config.yaml
n_layer: 15
norm_place: "pre"
attn_scale: 0.416
init_std_qkv: 0.027
init_std_o: 0.00493
optimizer: "adam_variant"
lr_mult_o: 1.41
warmup_steps: 334
schedule: "wsd"
seq_len: 512
Each number is 200 + 40 x the weight over its row's rms, rounded and kept within 0 to 999. Layers, rows and columns count from 0. The size before them is the row's rms in percent of the matrix's.

# layer 8 MLP up, 512x96, rms 0.129, rows 439-511, columns 0-95
101,234,186,270,233,145,286,159,274,192,238,231,150,237,225,157,176,199,185,175,161,119,256,147,189,266,182,150,151,239,207,134,194,143,239,195,223,158,234,253,225,175,183,259,162,196,148,194,207,202,208,246,150,237,215,221,205,148,219,198,172,121,200,233,188,223,193,204,238,207,237,211,139,243,222,191,173,284,145,204,186,236,149,211,181,166,198,193,247,152,142,216,284,202,196,114,165
099,291,187,198,212,244,229,210,214,180,146,144,184,176,234,114,245,186,141,207,192,244,237,187,158,188,205,201,221,91,236,232,163,217,233,171,205,203,233,209,144,219,208,194,139,160,127,219,144,230,196,249,280,161,263,146,199,269,186,126,146,136,176,245,175,173,207,189,204,175,215,204,190,213,202,233,153,164,190,219,223,181,215,198,139,150,176,211,233,249,199,241,156,248,153,121,278
088,116,238,202,170,226,241,220,201,175,234,212,260,201,148,258,159,233,194,177,137,221,249,175,148,169,178,157,256,156,155,169,277,224,226,159,226,160,220,193,257,193,158,264,221,152,235,204,218,185,252,212,224,206,138,280,100,232,175,153,220,188,191,199,255,94,186,208,172,191,215,224,164,251,133,208,203,189,185,149,248,190,217,186,190,212,115,154,212,196,224,138,148,157,174,174,235
103,233,181,285,229,167,203,195,222,135,130,225,211,187,200,150,183,220,269,159,224,188,197,198,217,213,206,170,267,186,91,157,159,223,190,264,226,236,188,204,176,145,188,210,215,237,137,190,209,267,196,225,221,238,148,196,218,234,268,151,230,166,166,146,248,130,175,213,204,215,164,221,205,147,204,180,139,169,238,321,251,230,169,233,181,206,150,202,248,202,226,153,138,246,252,158,162
107,192,221,283,185,285,217,166,181,239,197,246,193,182,245,172,259,221,175,224,201,185,211,210,218,205,122,220,223,285,197,208,263,214,242,233,215,224,118,172,199,147,193,162,183,171,206,175,190,240,263,185,253,233,162,277,213,268,171,157,140,113,147,154,132,215,269,180,253,220,182,173,215,171,198,230,127,191,229,201,195,215,193,135,266,169,255,248,234,211,192,200,203,182,250,162,263
102,169,240,217,276,204,280,188,133,240,267,219,186,226,218,249,237,224,156,199,197,224,256,173,294,275,226,206,225,161,181,206,152,218,232,211,164,169,96,195,171,225,260,211,268,215,170,181,266,158,210,159,224,191,160,247,144,202,176,268,242,191,194,226,217,190,263,192,241,232,235,204,172,153,215,281,244,237,200,267,169,225,169,195,213,155,171,225,181,228,274,164,191,220,210,155,142
104,211,193,263,305,230,224,207,194,178,214,162,252,235,257,178,113,225,162,155,178,202,213,218,263,228,185,220,176,181,234,162,149,217,249,175,212,179,241,192,145,162,201,188,223,214,186,209,179,256,158,159,223,236,187,236,168,149,212,197,261,227,177,220,236,250,168,241,219,232,167,234,234,155,170,169,104,242,268,193,153,185,302,168,127,165,168,114,178,202,234,246,161,221,198,240,270
099,162,144,201,245,210,182,189,253,279,282,189,224,212,160,218,169,171,274,221,160,166,195,198,204,189,169,238,183,170,223,137,184,139,194,186,233,210,178,214,197,262,222,230,133,165,207,201,225,149,222,217,191,198,276,203,246,218,151,190,261,204,214,201,215,179,171,232,157,231,196,141,212,203,155,241,226,198,175,254,212,189,155,111,135,237,228,261,231,112,340,226,136,246,232,213,202
093,179,257,237,229,250,216,243,186,172,209,250,217,223,226,287,165,178,239,196,241,206,283,218,158,219,262,199,214,176,157,160,170,222,235,193,213,211,180,212,129,222,185,139,158,237,285,173,214,192,153,182,172,196,227,141,192,156,225,180,247,156,164,196,84,150,200,194,257,222,181,270,220,131,267,236,227,225,188,249,205,137,231,138,200,200,137,230,194,146,226,153,226,269,202,188,146
088,256,213,212,133,175,272,205,155,222,195,178,150,166,227,215,106,236,129,271,233,223,190,146,256,165,217,222,229,246,182,179,238,135,209,237,206,165,186,122,216,193,242,261,194,179,138,256,132,143,245,251,224,200,224,190,176,256,185,213,168,210,208,247,193,154,271,198,168,169,198,193,196,174,243,135,226,159,154,143,196,173,189,204,135,188,140,253,200,231,244,263,198,252,201,134,202
106,210,248,261,134,185,236,199,194,148,217,204,271,237,240,221,261,172,169,155,193,215,141,243,126,174,126,162,201,248,212,218,160,137,183,255,228,210,225,179,223,215,216,176,260,113,274,210,115,253,179,238,213,204,192,151,159,180,206,271,174,144,196,276,185,279,284,183,207,201,166,236,252,147,188,190,208,220,230,236,141,140,226,138,209,211,187,207,232,187,222,205,197,185,225,172,178
096,157,227,224,243,239,175,165,235,196,264,256,198,160,147,181,171,257,255,247,192,183,259,186,198,239,278,262,185,170,152,71,210,141,240,219,144,252,149,230,169,264,168,173,217,226,226,238,228,210,218,128,225,173,169,182,210,201,112,203,216,200,220,123,222,230,164,199,248,217,205,230,232,212,124,155,212,252,233,267,224,150,161,247,198,156,241,196,180,181,189,211,166,196,251,199,203
092,228,171,219,223,148,294,124,205,232,121,231,204,247,193,295,227,216,162,185,184,152,206,234,163,189,144,222,220,233,205,155,87,203,233,149,196,257,145,179,119,184,208,195,218,178,248,194,195,206,128,185,233,174,237,235,227,211,153,264,205,203,173,206,168,214,238,264,166,225,219,257,260,197,193,251,257,218,214,219,186,227,246,154,204,218,113,148,234,172,207,181,216,219,191,117,186
109,200,187,216,219,152,226,169,247,196,136,234,274,235,195,235,222,225,193,174,193,206,259,175,195,162,218,205,250,189,163,223,122,159,187,237,137,213,153,263,240,238,239,205,138,145,167,232,193,135,256,193,261,120,275,232,234,258,209,229,140,199,179,210,194,232,219,280,204,257,250,245,205,165,239,180,201,223,120,194,181,179,274,180,157,200,203,230,216,188,201,156,151,251,265,113,202
099,196,173,169,252,192,216,166,161,175,240,144,155,207,214,124,201,256,219,165,219,313,128,135,174,222,228,181,147,175,189,224,168,165,203,257,249,213,201,176,188,197,243,182,212,267,234,156,269,166,111,123,239,175,177,196,246,209,194,169,247,141,221,176,198,185,230,198,228,186,220,230,161,157,232,245,157,144,134,161,227,280,201,117,227,196,118,152,228,198,183,187,236,186,195,200,177
105,214,63,237,279,251,221,212,216,164,222,209,186,236,94,250,170,239,239,145,240,165,186,223,198,164,141,212,192,211,223,203,220,246,170,95,205,230,224,211,188,190,251,184,193,153,148,205,205,185,223,240,185,222,145,243,201,197,232,137,228,204,213,211,190,279,204,199,159,227,175,135,181,179,206,246,229,325,218,235,218,193,182,224,205,282,226,220,210,175,220,121,172,212,185,196,203
099,257,197,166,151,213,163,155,146,108,154,155,227,173,240,201,248,198,238,187,224,229,164,212,160,238,135,197,209,148,167,167,172,173,185,219,196,305,212,232,194,183,234,174,170,236,202,206,126,207,90,229,184,195,185,175,194,211,172,128,133,194,221,220,156,185,231,157,278,242,150,192,199,225,197,185,143,218,183,248,247,180,146,176,223,234,181,241,211,157,225,262,173,165,88,158,229
105,141,250,96,162,195,202,142,232,197,173,191,208,173,179,166,195,193,94,243,135,228,182,199,242,241,116,194,194,200,161,186,294,172,159,251,187,146,181,188,184,189,204,197,160,163,229,230,273,190,214,229,164,272,144,234,212,155,218,213,171,155,213,234,114,260,198,260,180,211,228,251,226,139,146,159,165,219,173,230,235,210,184,176,206,179,229,177,181,209,208,203,117,230,246,148,251
100,270,233,204,170,206,218,184,165,142,200,142,223,198,200,214,260,241,275,181,231,170,258,257,156,230,224,266,231,193,129,218,207,232,149,191,185,167,101,270,179,172,149,267,265,203,199,223,177,208,285,191,205,133,214,215,181,219,183,188,222,205,224,221,185,204,171,122,170,233,200,258,143,238,278,208,140,189,296,210,198,199,207,142,226,162,139,184,190,215,187,188,253,245,175,253,194
088,143,181,205,176,229,243,173,203,239,188,253,216,245,192,208,160,212,185,226,209,271,187,200,164,154,162,212,251,193,262,239,168,212,157,235,293,162,201,106,215,191,184,246,258,227,220,278,230,260,176,236,210,175,245,192,182,201,244,227,219,216,107,291,209,174,205,230,214,192,202,198,188,297,190,167,122,217,184,184,231,256,263,216,150,207,253,188,163,223,266,155,165,189,185,260,271
098,184,222,250,218,129,295,172,227,219,130,246,164,211,195,189,209,236,192,203,200,196,132,165,154,231,131,237,217,201,196,184,172,215,213,259,265,186,236,175,164,257,171,216,201,242,193,199,273,223,240,188,208,174,258,287,178,266,192,163,221,175,189,248,156,197,236,229,186,238,207,197,174,289,206,145,196,212,226,173,226,163,171,247,242,127,188,136,188,146,219,234,263,244,117,112,212
107,180,188,180,183,230,208,203,154,115,219,220,135,183,234,189,164,242,250,206,185,264,201,248,214,243,235,211,157,162,268,236,200,225,210,173,197,239,196,211,240,208,198,249,244,160,211,236,135,151,247,203,245,178,257,236,204,239,229,156,156,180,186,232,218,209,219,119,247,256,181,192,156,106,225,234,213,244,291,171,193,268,151,218,203,219,136,188,245,259,137,150,187,167,121,127,228
083,215,173,138,171,170,145,164,199,225,216,222,209,161,192,206,168,198,146,207,202,139,264,215,158,181,189,127,228,212,146,262,216,232,261,141,235,173,155,274,274,219,231,310,200,187,220,231,165,224,151,285,181,193,222,227,180,180,266,196,212,137,174,219,225,196,176,168,188,221,285,210,246,204,262,191,200,279,290,159,258,151,197,229,217,167,176,125,206,203,156,229,196,217,184,188,171
105,179,229,168,224,86,201,194,226,174,217,269,224,143,127,200,190,221,313,243,151,130,181,274,140,188,193,269,256,154,191,183,125,188,185,180,156,209,218,192,230,202,219,178,202,167,216,182,168,171,182,218,214,169,203,231,130,157,150,190,280,198,173,232,196,172,197,179,159,221,183,159,164,272,209,164,180,285,181,207,281,181,146,160,161,197,164,182,216,193,223,201,251,221,244,223,254
098,242,244,185,220,243,209,218,298,237,146,255,210,146,220,184,202,191,257,265,245,202,177,211,208,206,163,227,181,145,244,101,167,213,162,245,175,163,246,192,269,207,267,202,258,269,158,227,215,193,163,133,177,174,261,283,236,238,193,245,255,144,205,170,177,214,196,227,276,300,251,171,164,228,198,241,143,216,213,198,192,219,182,217,229,184,204,208,217,193,249,184,249,198,264,207,215
110,215,183,206,252,210,221,191,189,185,199,196,218,183,209,206,124,243,202,245,148,204,219,258,235,255,183,201,321,185,221,172,106,165,199,146,161,207,212,159,199,240,131,132,149,205,150,263,210,162,198,192,154,256,126,183,141,209,251,242,121,125,150,195,184,211,177,110,216,240,136,147,214,217,201,166,223,188,208,183,199,277,169,237,231,233,217,153,209,236,193,198,199,221,158,259,206
098,160,227,163,276,166,231,220,152,233,198,157,225,201,218,203,186,234,100,180,173,159,239,205,163,178,154,176,163,245,178,144,132,175,133,207,200,205,154,254,251,114,184,176,222,182,183,187,153,181,184,228,203,152,159,189,177,197,181,188,272,207,150,145,143,219,205,89,166,223,114,194,196,159,172,136,196,172,212,197,233,196,171,237,151,189,176,223,176,242,154,224,191,246,239,132,295
109,200,174,101,182,191,185,208,228,246,243,176,190,220,251,150,195,232,206,318,218,197,223,227,156,185,234,222,270,230,178,233,187,151,133,255,204,216,209,232,249,183,271,177,166,176,143,236,128,174,163,214,134,291,173,215,198,174,147,167,155,213,221,190,148,197,128,162,167,211,225,233,245,112,251,192,201,189,171,152,217,171,197,166,217,137,184,120,201,187,157,234,233,234,252,188,187
101,171,170,216,174,217,222,128,128,286,204,241,188,202,234,103,247,189,251,178,115,223,200,218,149,126,201,177,208,153,181,136,260,193,211,226,170,154,194,165,204,211,253,244,176,218,198,235,156,250,234,220,221,148,181,215,194,216,209,266,212,137,189,264,253,149,150,183,257,244,220,198,170,172,220,174,154,194,263,189,186,288,224,232,271,186,251,165,192,212,205,268,159,202,149,188,244
108,216,264,199,196,187,242,201,215,259,213,116,167,196,206,255,224,227,192,221,223,190,159,259,176,245,189,297,183,176,250,140,157,127,171,218,169,202,216,214,264,290,325,172,218,176,264,251,261,231,178,195,238,172,192,280,207,242,188,242,249,195,227,187,175,169,227,217,244,219,291,164,133,159,176,206,243,163,179,250,246,201,190,153,207,151,161,226,175,214,192,220,202,212,222,215,188
092,199,149,176,160,227,229,149,221,184,259,215,194,199,175,134,232,198,112,145,127,204,211,225,229,106,222,177,276,284,171,177,230,238,257,247,183,234,190,195,201,173,232,214,282,175,247,229,199,219,187,251,132,226,154,194,219,146,228,203,148,162,179,171,166,190,286,165,193,196,230,175,191,164,252,250,156,208,249,197,115,273,174,170,221,226,132,179,213,199,165,214,228,223,249,148,215
102,226,179,170,155,160,290,214,236,221,125,238,191,241,228,183,207,217,216,217,191,247,254,145,155,191,160,192,289,159,264,130,164,259,207,220,269,166,154,196,187,157,220,101,217,143,207,177,254,171,235,223,193,186,249,227,192,227,156,221,211,223,259,266,157,227,166,261,252,197,206,133,225,221,184,185,212,286,227,251,194,230,219,169,153,234,190,199,205,171,174,125,185,247,249,203,242
107,203,197,131,274,274,178,200,151,244,183,208,302,212,298,190,171,229,248,173,176,270,155,196,181,173,190,251,226,221,182,232,185,223,231,181,177,251,190,180,229,129,276,230,183,240,199,209,194,131,112,178,121,216,257,217,199,163,250,177,225,188,199,248,184,165,215,189,143,187,232,182,172,175,241,121,187,241,155,222,174,261,213,201,139,204,242,259,223,144,196,240,160,217,202,243,186
100,158,283,214,263,262,217,242,136,171,286,213,188,188,182,195,185,118,224,179,193,190,136,219,179,191,252,154,182,246,173,227,196,206,225,137,176,200,235,240,202,219,231,221,269,188,183,205,205,232,174,208,146,194,204,328,151,212,140,180,193,138,203,145,183,198,273,278,170,238,208,253,209,246,208,112,214,133,197,236,186,168,222,189,140,245,246,186,258,187,251,184,192,229,173,200,197
105,189,223,193,179,223,185,197,201,203,249,185,170,220,215,212,217,157,207,254,183,230,163,194,184,138,200,162,188,246,228,203,212,208,151,250,201,241,122,197,235,164,298,209,154,220,148,218,246,214,171,287,159,265,221,170,220,175,155,208,118,201,275,169,163,191,244,287,175,203,182,257,183,205,214,105,271,297,198,254,232,208,197,140,129,219,196,233,251,192,284,203,163,228,223,203,218
104,273,262,272,246,134,199,204,224,229,206,208,155,225,261,240,210,188,230,216,219,175,229,256,210,295,173,143,191,209,167,212,219,206,232,172,217,167,165,127,216,164,225,213,231,164,189,239,171,205,174,153,197,195,130,243,218,195,211,193,258,115,214,222,163,141,256,237,255,164,190,193,240,286,185,215,157,274,160,210,242,333,196,209,135,255,172,191,235,187,158,200,206,195,183,186,213
094,220,242,217,91,178,147,181,179,189,198,160,269,208,120,165,209,230,190,191,275,179,165,198,200,192,147,160,169,221,173,197,317,211,169,197,219,231,221,238,228,185,178,238,136,201,195,242,227,118,169,200,151,113,246,183,244,171,152,229,178,192,245,177,143,191,161,212,239,189,238,248,260,174,172,176,190,224,83,213,205,164,154,160,172,215,158,171,190,139,159,168,189,189,207,190,143
094,186,111,169,189,224,217,167,182,144,220,266,224,151,170,249,151,207,200,133,183,193,176,209,180,189,189,227,238,154,209,132,179,184,111,162,180,216,193,256,198,204,136,276,185,248,206,212,210,214,224,156,245,188,157,157,226,260,169,223,189,199,239,125,109,149,150,194,244,181,219,267,142,151,199,199,110,228,220,231,193,229,226,133,194,164,220,199,156,281,222,211,221,215,154,205,123
093,268,177,139,260,192,196,210,215,168,204,176,162,156,189,235,183,256,206,270,252,202,151,229,220,207,180,215,179,191,276,174,187,164,153,272,261,168,204,128,258,199,162,219,171,184,195,237,242,159,214,198,175,284,238,218,141,179,192,263,180,200,242,216,203,232,151,236,192,271,239,204,295,242,205,294,226,161,242,211,159,196,162,150,243,132,295,194,167,242,154,211,200,182,207,198,176
104,204,227,166,215,189,245,230,183,179,183,137,240,238,171,191,216,246,166,180,261,139,139,232,190,224,233,153,271,258,266,189,196,211,88,189,155,243,251,151,170,263,183,196,243,122,231,224,184,223,244,251,213,112,194,154,220,201,208,185,291,175,189,162,214,221,243,157,183,247,216,164,180,199,227,224,238,203,139,219,236,244,185,149,230,265,272,187,213,230,242,174,166,214,140,161,165
104,164,136,180,185,204,159,228,232,197,209,158,193,195,233,264,221,238,160,205,232,206,148,210,198,216,163,181,261,224,144,106,142,217,188,178,185,241,187,229,217,163,137,218,84,149,195,256,246,210,285,228,193,186,295,184,195,227,131,180,203,192,218,199,219,267,141,148,244,243,206,254,248,208,184,170,157,166,236,252,180,162,233,191,180,260,276,213,221,187,167,233,287,211,228,177,193
107,217,241,146,261,140,154,174,191,219,202,236,216,230,208,183,159,205,188,234,185,262,219,120,145,181,224,208,146,287,183,185,231,231,184,274,290,176,229,183,222,144,221,180,204,282,215,212,203,242,225,178,216,255,167,264,178,168,253,136,223,205,240,247,215,282,136,178,138,228,244,259,183,203,203,228,220,221,165,257,203,166,275,204,154,202,117,232,194,187,176,215,201,242,239,233,258
097,241,265,193,240,183,281,159,267,231,191,191,151,129,162,167,131,211,203,177,206,249,172,201,212,182,219,142,136,186,210,185,170,168,207,201,230,180,211,260,279,204,194,234,189,243,159,241,110,234,192,179,205,269,208,186,187,203,214,203,271,181,210,227,209,230,190,274,199,180,167,234,141,132,199,103,160,162,173,191,155,253,241,222,159,242,224,214,250,205,118,173,238,191,259,119,186
101,205,218,168,168,180,282,219,213,281,202,101,184,241,199,267,159,187,166,171,178,198,183,198,253,228,270,133,234,172,140,168,98,216,144,184,246,181,190,180,225,168,169,214,219,208,219,216,134,193,187,170,162,198,164,161,194,164,211,236,288,189,190,222,198,195,134,168,244,186,205,203,228,149,239,126,179,224,256,163,189,229,162,268,280,216,232,144,238,171,207,214,207,182,182,156,291
085,176,160,192,161,146,237,159,157,208,114,272,290,200,209,248,222,231,186,210,247,212,161,220,255,206,261,225,140,255,143,183,181,271,176,249,164,140,184,168,189,253,177,146,230,156,185,245,202,161,251,175,241,199,175,142,162,191,198,192,229,222,162,174,185,155,205,136,233,226,151,204,206,141,250,196,217,217,221,122,292,133,197,201,207,269,206,216,203,125,179,221,240,187,194,224,256
108,242,181,235,187,201,219,152,248,180,219,230,197,175,192,251,137,197,216,178,165,179,235,235,238,302,154,287,143,193,234,245,119,218,213,191,238,274,226,203,157,251,215,165,261,209,191,251,207,224,101,200,173,271,216,219,195,229,189,205,174,201,162,199,134,281,170,193,196,222,160,157,217,218,150,171,182,237,192,205,179,201,133,181,172,163,168,232,262,171,168,245,85,229,191,237,244
104,252,155,248,203,169,210,164,190,248,217,245,208,253,254,210,186,210,221,246,276,228,156,238,184,147,149,221,126,167,202,168,190,108,164,186,212,148,169,253,147,183,183,227,214,181,212,212,216,203,180,159,210,225,137,240,206,174,272,136,231,156,222,198,170,204,254,211,212,182,215,193,226,111,279,238,177,215,234,239,216,207,208,194,111,182,225,115,200,131,140,249,121,248,181,243,180
099,141,256,217,210,226,240,195,152,200,210,264,248,240,270,187,154,225,253,203,252,155,241,236,220,172,164,231,188,193,228,219,224,215,193,176,109,146,274,133,279,137,111,236,269,190,195,259,284,257,201,197,175,189,235,184,162,217,181,189,185,168,244,199,260,150,215,235,217,228,255,192,150,186,183,192,256,198,164,142,184,225,226,175,188,251,185,165,248,181,195,147,145,196,241,174,247
096,182,216,199,190,211,150,224,225,183,222,262,243,227,209,279,187,231,166,236,233,184,310,234,199,253,138,166,243,233,197,237,152,135,264,166,234,224,156,228,157,193,223,208,73,130,238,196,149,209,210,194,263,191,158,187,159,241,173,232,209,242,172,227,92,172,194,153,206,169,125,208,137,165,191,227,201,180,208,236,165,203,214,173,201,162,239,257,196,129,180,186,180,211,239,179,165
104,211,183,181,161,135,223,229,179,218,155,164,252,203,225,159,151,242,220,139,112,180,168,258,139,210,222,155,236,263,179,225,136,189,180,163,195,259,186,262,244,229,266,191,196,252,187,200,197,232,152,210,159,213,161,171,202,224,146,183,161,164,206,154,180,182,119,144,241,211,143,219,210,167,193,152,185,177,232,243,265,174,173,169,252,192,266,128,221,176,130,270,182,259,206,269,242
101,270,172,247,154,189,203,151,184,135,152,257,219,143,201,180,250,201,237,160,232,185,244,200,224,175,207,160,209,154,205,163,98,250,223,289,245,194,199,207,310,186,179,145,154,183,217,212,209,260,171,189,264,204,194,137,195,193,214,265,251,205,192,178,218,213,212,215,184,211,208,131,214,207,262,205,125,146,168,263,226,141,270,152,197,261,171,201,240,184,226,194,252,167,188,177,148
098,203,148,171,208,247,163,200,227,258,149,237,227,267,182,247,235,181,108,200,180,218,219,255,222,213,183,285,181,199,167,122,230,141,143,207,212,217,217,205,163,234,290,193,195,186,198,222,149,236,149,177,189,191,176,229,193,225,225,209,247,199,252,161,194,207,203,207,184,165,231,149,300,181,278,229,145,233,183,236,238,198,139,272,141,171,107,156,204,207,209,172,196,286,180,245,207
100,221,160,227,217,129,222,204,236,175,220,238,241,169,205,151,240,178,173,180,145,214,236,205,222,214,249,159,173,196,205,200,209,123,271,180,208,175,147,168,219,197,245,133,287,253,175,227,229,228,259,287,291,196,179,223,135,214,76,225,238,144,225,219,164,181,229,209,185,227,248,211,207,186,228,220,228,268,219,261,235,219,234,213,155,229,231,159,166,164,220,137,186,175,162,262,242
092,170,190,109,153,295,201,150,106,263,203,226,284,211,184,179,143,217,154,156,287,164,196,243,183,229,171,201,179,213,245,209,179,204,232,150,256,160,208,161,212,141,172,208,116,193,198,211,226,149,180,237,148,188,195,200,208,146,154,173,206,202,182,146,248,237,186,180,237,249,207,174,214,141,180,135,221,195,136,208,130,123,230,153,209,210,218,164,192,174,201,142,254,183,229,236,220
080,214,120,179,237,159,187,231,192,219,187,156,185,233,233,121,236,202,231,155,237,202,155,281,216,158,142,228,146,191,164,206,247,202,169,222,187,194,251,186,228,198,151,173,187,204,211,248,213,180,223,158,155,176,174,236,117,186,200,251,118,104,204,230,162,197,177,253,269,204,153,190,238,236,253,151,214,261,255,288,151,208,148,121,192,207,219,209,186,214,230,189,250,155,277,218,227
102,163,231,195,125,222,188,190,184,124,306,180,253,214,178,181,143,212,236,189,243,162,245,124,191,179,164,185,253,191,254,130,218,217,149,253,301,267,261,209,224,222,195,151,223,232,188,235,257,139,184,217,172,207,189,221,206,228,230,219,227,175,247,198,244,206,139,146,221,161,133,185,158,250,156,180,141,253,239,201,142,169,179,165,173,161,226,194,199,183,241,203,211,185,278,162,171
102,243,255,261,230,178,247,187,202,178,172,148,126,214,234,177,163,253,178,182,186,218,168,158,180,184,118,167,221,206,144,167,192,144,228,144,187,136,186,289,226,211,193,143,260,226,203,261,156,172,225,123,158,150,179,169,261,186,188,196,216,157,228,209,183,192,236,158,211,144,189,226,189,160,209,159,179,315,165,231,153,304,203,235,254,168,229,236,192,256,182,223,206,156,227,222,178
093,196,199,211,204,234,152,209,218,224,193,238,260,138,211,192,154,260,219,255,235,183,221,140,190,177,212,233,187,341,205,216,136,199,139,153,187,212,176,101,192,187,167,237,160,200,199,216,238,274,199,227,209,238,184,224,203,215,151,195,225,167,191,129,121,179,178,211,224,222,216,105,169,225,269,130,219,192,180,251,213,232,226,173,301,159,224,273,233,160,167,219,184,200,193,192,175
101,134,242,176,169,119,185,233,152,230,196,205,187,191,194,131,135,253,253,223,231,223,118,191,250,181,187,175,264,262,225,218,216,118,161,228,183,187,192,182,277,191,174,144,167,231,132,220,229,239,212,212,189,232,230,185,224,264,188,253,257,192,248,187,181,140,218,183,235,259,213,233,212,161,119,252,205,222,209,186,129,231,112,227,185,250,241,133,157,235,223,158,226,193,226,194,228
110,240,189,185,176,195,182,224,155,207,204,161,241,200,200,205,267,190,244,135,201,206,212,137,150,205,176,150,274,135,194,204,195,254,240,263,206,148,269,265,140,165,248,200,121,215,178,229,123,241,186,166,203,195,270,183,225,184,250,220,228,123,233,218,215,189,182,167,181,190,218,222,163,222,190,172,187,227,171,187,209,214,256,143,118,216,194,231,249,251,305,282,174,276,160,180,186
093,223,188,205,238,134,224,228,195,276,163,167,231,182,229,185,227,228,195,250,174,214,215,197,250,303,200,211,178,202,227,249,177,134,194,222,156,187,150,156,212,137,200,207,225,249,161,200,233,290,194,215,173,173,243,194,178,271,145,230,268,168,149,186,146,234,236,124,310,192,272,234,240,223,177,204,205,214,188,242,204,216,242,138,158,219,232,176,167,209,190,221,171,163,281,147,267
101,197,195,169,171,152,151,188,160,174,192,257,186,247,213,226,195,216,164,149,205,254,133,185,233,205,120,134,169,108,265,175,196,146,197,222,224,223,257,235,208,224,216,171,283,260,226,223,178,195,108,202,178,226,177,165,193,228,130,229,219,178,187,187,180,190,141,132,184,206,187,173,243,178,230,138,180,158,140,223,212,212,204,162,166,107,151,129,215,182,95,200,178,220,153,166,203
102,260,164,207,135,245,251,193,179,277,213,233,210,177,174,185,230,200,179,193,191,247,141,270,207,236,240,158,174,222,226,140,212,254,225,180,210,167,238,184,242,217,204,210,105,184,110,179,182,208,242,227,248,258,182,229,161,195,117,257,201,134,194,272,186,219,89,263,170,150,199,196,245,242,208,155,147,219,201,182,226,191,201,208,165,254,184,134,217,195,116,223,187,191,240,216,239
096,202,259,182,160,229,217,206,193,209,236,184,202,213,153,273,149,188,147,130,224,178,154,180,222,166,205,166,195,172,192,136,153,214,176,166,189,192,147,251,230,167,142,166,237,152,233,235,139,208,255,304,231,169,103,182,205,247,183,214,209,204,199,200,148,273,216,232,218,214,187,195,186,264,170,206,197,231,265,225,261,275,257,209,162,300,305,159,193,170,211,185,169,170,174,190,217
117,108,129,167,188,275,213,210,169,226,271,201,117,173,240,163,161,210,293,220,196,253,208,175,143,212,235,244,162,291,136,247,173,204,162,181,217,148,137,227,189,233,172,150,199,231,146,207,177,215,184,233,223,196,172,239,181,146,257,204,104,209,162,255,168,206,145,189,183,253,208,210,163,195,186,205,210,188,231,192,199,183,248,191,164,161,259,180,207,187,242,214,241,270,278,217,180
094,225,217,251,241,235,231,184,185,182,226,241,208,194,188,234,131,183,119,151,203,173,207,162,210,219,151,239,225,188,178,194,112,160,133,257,182,275,243,179,265,148,204,207,210,207,173,209,187,247,133,186,128,149,177,134,176,214,222,228,201,214,184,257,154,246,219,131,209,194,157,259,226,157,128,105,215,254,200,254,170,103,219,186,193,175,241,173,212,207,215,212,232,221,255,135,202
098,168,260,143,206,200,256,202,151,221,248,233,177,234,176,168,175,190,159,204,216,223,238,176,228,171,216,258,214,145,210,174,240,267,229,159,212,196,264,265,282,170,149,219,228,269,244,227,229,231,218,213,170,154,129,250,160,156,100,187,237,165,183,170,230,98,192,224,182,216,139,243,110,159,179,173,183,232,210,268,140,212,143,204,201,195,143,164,216,190,219,217,169,158,172,197,170
109,209,177,183,206,214,230,201,201,174,197,238,163,101,253,148,192,179,231,193,233,302,236,163,190,170,230,191,184,245,212,178,133,271,196,221,246,161,193,215,188,185,217,184,138,201,187,213,243,215,244,122,230,180,217,229,154,213,165,197,247,156,155,168,120,214,168,261,170,239,126,187,200,233,252,139,228,176,189,206,199,242,213,158,161,182,261,250,177,235,165,104,143,314,195,236,184
106,209,180,235,139,185,201,221,214,152,243,220,261,169,252,257,183,231,168,255,237,142,189,207,172,191,193,282,161,224,183,147,203,157,216,261,213,289,202,189,185,289,128,199,196,216,148,208,167,163,261,268,175,240,227,158,207,219,196,211,122,176,233,195,155,205,129,147,277,187,202,225,258,180,167,208,118,232,207,172,239,152,135,172,195,178,260,163,243,203,121,214,217,194,223,214,232
094,207,239,192,138,204,195,190,188,185,290,198,240,199,79,240,178,239,220,215,188,248,187,249,159,229,230,192,241,183,148,198,219,200,191,212,253,208,132,160,227,267,197,172,195,189,194,182,186,168,159,216,257,258,199,128,212,199,184,214,175,163,210,172,175,138,200,175,244,210,200,136,237,174,185,199,146,264,136,200,301,209,242,289,189,205,190,229,194,222,205,309,168,227,116,133,194
108,219,214,262,229,181,239,183,219,270,194,167,170,270,250,179,180,219,215,261,196,294,235,228,216,159,233,217,211,247,196,203,245,170,211,205,255,215,159,175,195,219,253,179,231,218,243,189,159,275,154,209,155,259,160,206,153,160,237,285,187,159,220,257,138,202,239,195,173,171,223,228,226,185,197,198,206,211,166,139,220,187,197,161,182,259,230,265,180,206,285,274,141,319,161,242,222
094,250,136,237,205,212,289,160,264,198,206,245,216,165,272,191,262,233,228,202,282,241,196,271,257,188,183,119,181,202,234,182,222,216,146,141,233,205,176,181,181,180,209,188,226,176,232,154,224,138,248,255,140,148,144,261,184,237,211,234,176,209,230,232,203,180,166,179,223,173,166,169,185,187,203,258,230,162,325,188,228,179,238,170,209,218,224,253,209,176,149,150,177,210,149,185,270
099,225,245,200,140,202,240,180,241,183,252,155,221,237,186,257,177,214,103,160,211,172,189,190,160,277,212,183,217,247,158,182,210,173,172,235,253,158,199,250,259,257,130,215,293,240,277,139,141,193,171,241,170,241,180,182,184,217,229,236,195,192,252,204,110,221,220,229,198,214,136,198,235,195,176,163,170,176,206,194,154,189,183,155,228,275,187,179,235,153,129,242,186,216,206,107,160